Weights of a small transformer language model: 14 layers, 4 heads of 32.
Each number is 128 + 24 x the weight over its row's rms, rounded and kept within 0 to 255. Layers, rows and columns count from 0. Numbers have three digits each. The size before them is the row's rms in percent of the matrix's.

# layer 9 MLP gate, 512x128, rms 0.114, rows 314-356, columns 64-127
107:100140119117140133131121142117112112122137107139112124154167129122127113053155111177161099129116178104146105133171118156124164132135188152091136111109156111131133180123150123127104129163123089
097:129146187133086116065131114129100122156184118142091116133150113132146144150099130132121145141103139115124070125122103157152136088124187170108107118131111138137141168115124107105151163140143163
105:129117109164141160116084138147138101076117158113097150113125142104129116098142145129142137128132192165152144136114147138146091103139090142155163125123180136083065102137119097048118094155155085
105:109127152114101123119133115129131122165128156112148134121098104130117168097143130131170149142099124160089117138135175162163118108176151118101140118161114143150106126115147105111174160111077111
106:140126112130144131156096123112100132165123122097129116114162133088134101102125147103120132081168112150116103174088140097152110073116124158127079154155126149140151165147106134125105132179114158
096:138142168118148096121172111128132144141163131129126089139135137157114101101113119145125147185122134070175105116135090129108156172108153134113139161148121146131062157119106114136111134157119123
112:153150110123127143155134107106131146098093090155142163089139149169133123112123072130094160118108097116121096157181134141114125115122139149155124110123107140149094122120113153140142114129119138
105:169116160143129098144135119119130150133153102112177172128089097109112135106135128136106168134136146135107129168137093116140127132176129163125130168072149115176139091118126157135118107141115143
101:143098153143106168101135131120119143147135106104162130106101116147140130141130152109160154107125086181131133096133114138107132111171114108086119116108106116098109128186140156090132110147111133
098:078099137095112141153149143168118135106138121140149151150136166106160118135146138156074144107172108119145121154163104136150114142136123111150124131120147134136130113112130127088159103159135113
108:166114144105127153136180121085094149152145116116149157150118114110158162080151135149121127171084137115171132131113147108129126104143190170140090123114097139145126162097104141169138170151140153
112:131135160126131126112146110136126170149143165138104151092124135147110113097159145126165140151120094116143116112109150085136128103147129149163098139144120118114163107070118148106169135160147161
097:140142135112122145133129079102119150086159174121143096097118134117119142135106098107162100134067128141130134122157131116153078090144119117139125124182144127122156125132102124117126160157119128
119:123158172096150119121163128127112143118142111126098117171105142173113130111104165151130097181189159131119126136128143135111132133149104132082122118170130133135140116100086137118093089140112146
098:124086152141145115119136115105136140131128070132133122118144135108131089102103159094104129130111161090168148099112127118095138107088099139178127114124167130123091097133101136108149131184152100
102:140137105130127135087150122122145110098138074125171113139102135165118163146149176105165115147136099181106170144129134167143141075084125113135119124130132116159123154114131102134132110073085126
101:095132111155106137148117148120091143131143133132125163128172144168124108120119152143133106182151120156081107139134130173098104140115126123161146145137118094101097171128097157141125137124150125
102:121122158138184102103166141079152124117146115159135129125124121133106120145117160132127165172041130149125171168101147097111138103123152120130135160130126145097096160128131112143122120141127116
104:140128154119186117114064122158125151104107162096109127140123116105122157133115144131105112133136122133095168117127097166108127157062119132137106160132166134147137155130099179109097175139103171
096:144121118146161083122138132155120149133145121102119093145101133083116109107086168129147078155118105132097138137131114095124101097158131112118139093105110163082135111130120115099133152081094112
084:106127127132147104137174147154116090122133119171162126104123108139129145112188128127130129136114090144159135131104120135177133059131120133140108126145111080095094121124120113131052102149092114
105:099105127124114119108141128114127129103132180104116137108127150109122187139121146179118123126108120145104142187107142184118150096129166109108102145131135097122153109123152127115130121135114082
098:107110176109113167155164103136167139094108139163135142126173139164144127136136091198146163114122102122112105119122122133128134130117135127155121112105143128144086108135135132110130111115132084
102:113126143120072099126095099128145106164156113149117146107133098137147154097145110191123118173126165149132094103113118166123119104097197156109093152127126132151115101187125135104144129112127101
104:110142108130127136147106105068154125100122137128111182090202120106127125125126122109090112132142105102112125105105114130119094128172128160152132126120123154091103121109169110132141071143112071
095:090106152119153137203136155135118151127116124132118122121126098134100095133153129142117120140135116116156069142150084126109150130144127117117089103128144144101093117154123132123092094105145111
111:135147113125126095162112108103144109162137142135131120104169111149112127160139070089118158122114114113116127161126071081112102132121136122130119146112189153128099132150068115134118114148118094
097:144138168137121138140125140158098165119127110141165144159158065105129078077138126147148069111081137090099114103098155118158146116111134142145103109107098143134108157150110141139140104141144087
094:127120130146146103111129094129141110104081130145144171108081121152135150116116134105138148140111067081112098106119163142111137135132127143122174098158149126125089145161153120127154088086091148
098:157131112164116140109112091119144079115106149074161161179115109087103112106109115106109148129078148103113151188101118099108102088167128154118161097111135147124089125136143098134143116151145139
105:086103137195121125150149167152105130133141147199150164130115120133115108128128117158183134120126158133146109134124125128152180142135146139147133113100172135109125129132116104091128155118104113
096:118154187115138097114115098153108099121167140144111135096117133140117174136112143126094091105164121158147092114154154140106102138117128137108132085135147163103114120136156106099111133100155162
100:160115102109122140117127153096113110107103153137113123130122116120097098115149127159112161115125099117109139084167121146109117070138134157120099100130116144153120128105148139168179169172169109
099:156129149098088111147097126149087139110152114127137128169174147131111130103137168136139102080120100153149131099102105125137149122092106121107142094163134117130125117130153102106155131115135101
099:082157123115145149113148097139111130137124115111132134126146142148095099146118091135111102130141102106139188128121130108161128118128153113123140151125116130136125087118123110067171141091168096
094:129124156114103127094169137130096152109120126145121098103115156143171148183113115143123127137119139105096095117120082133118118118108138106107175127122123123141124111139081146127105139145125173
096:142138134112152141129104135114068194140130126118081143131129170160105115094123126103121117135175075113137148116074130159101140144128128109101110113155104144163101130121151136138171132121189098
094:134147110089103116121120139151095134122142134101143139123164125156092155172113140156129099157197081167092116130180088111117143126151124109134128137128136148091145140123135121141162096129118100
105:112118138113155149157121178156117119136166109113115192097147083137144138143135126110116148130145149132122152092132091119173144154101128131127105120090116154147159105121145134101070112141122141
102:142162176140094117130118056126126122078150083133149126077115130129153087122141128131125121155124121126141117124139136134129104142093119124142104104114163110106116148133106108085194175086150140
101:129143099132155088098115124119114089124132111119140138160096189182075111176122156088114089118138150104082117120102102138101088118111115093131109114111163130121102109123137134098128128112176136
095:139151084160158133164142142115106131102129099167107147119127105118113100111116088084127128174140097155097112160151140153150097116102157175169134164108119139195105131117137103124137134127122123
099:189102144102113131135144122167143173113096136133139089115131141144147128127135120141096128157103132127086124097099075132105153122071077103136106133128141119135122122129100149117144105131100123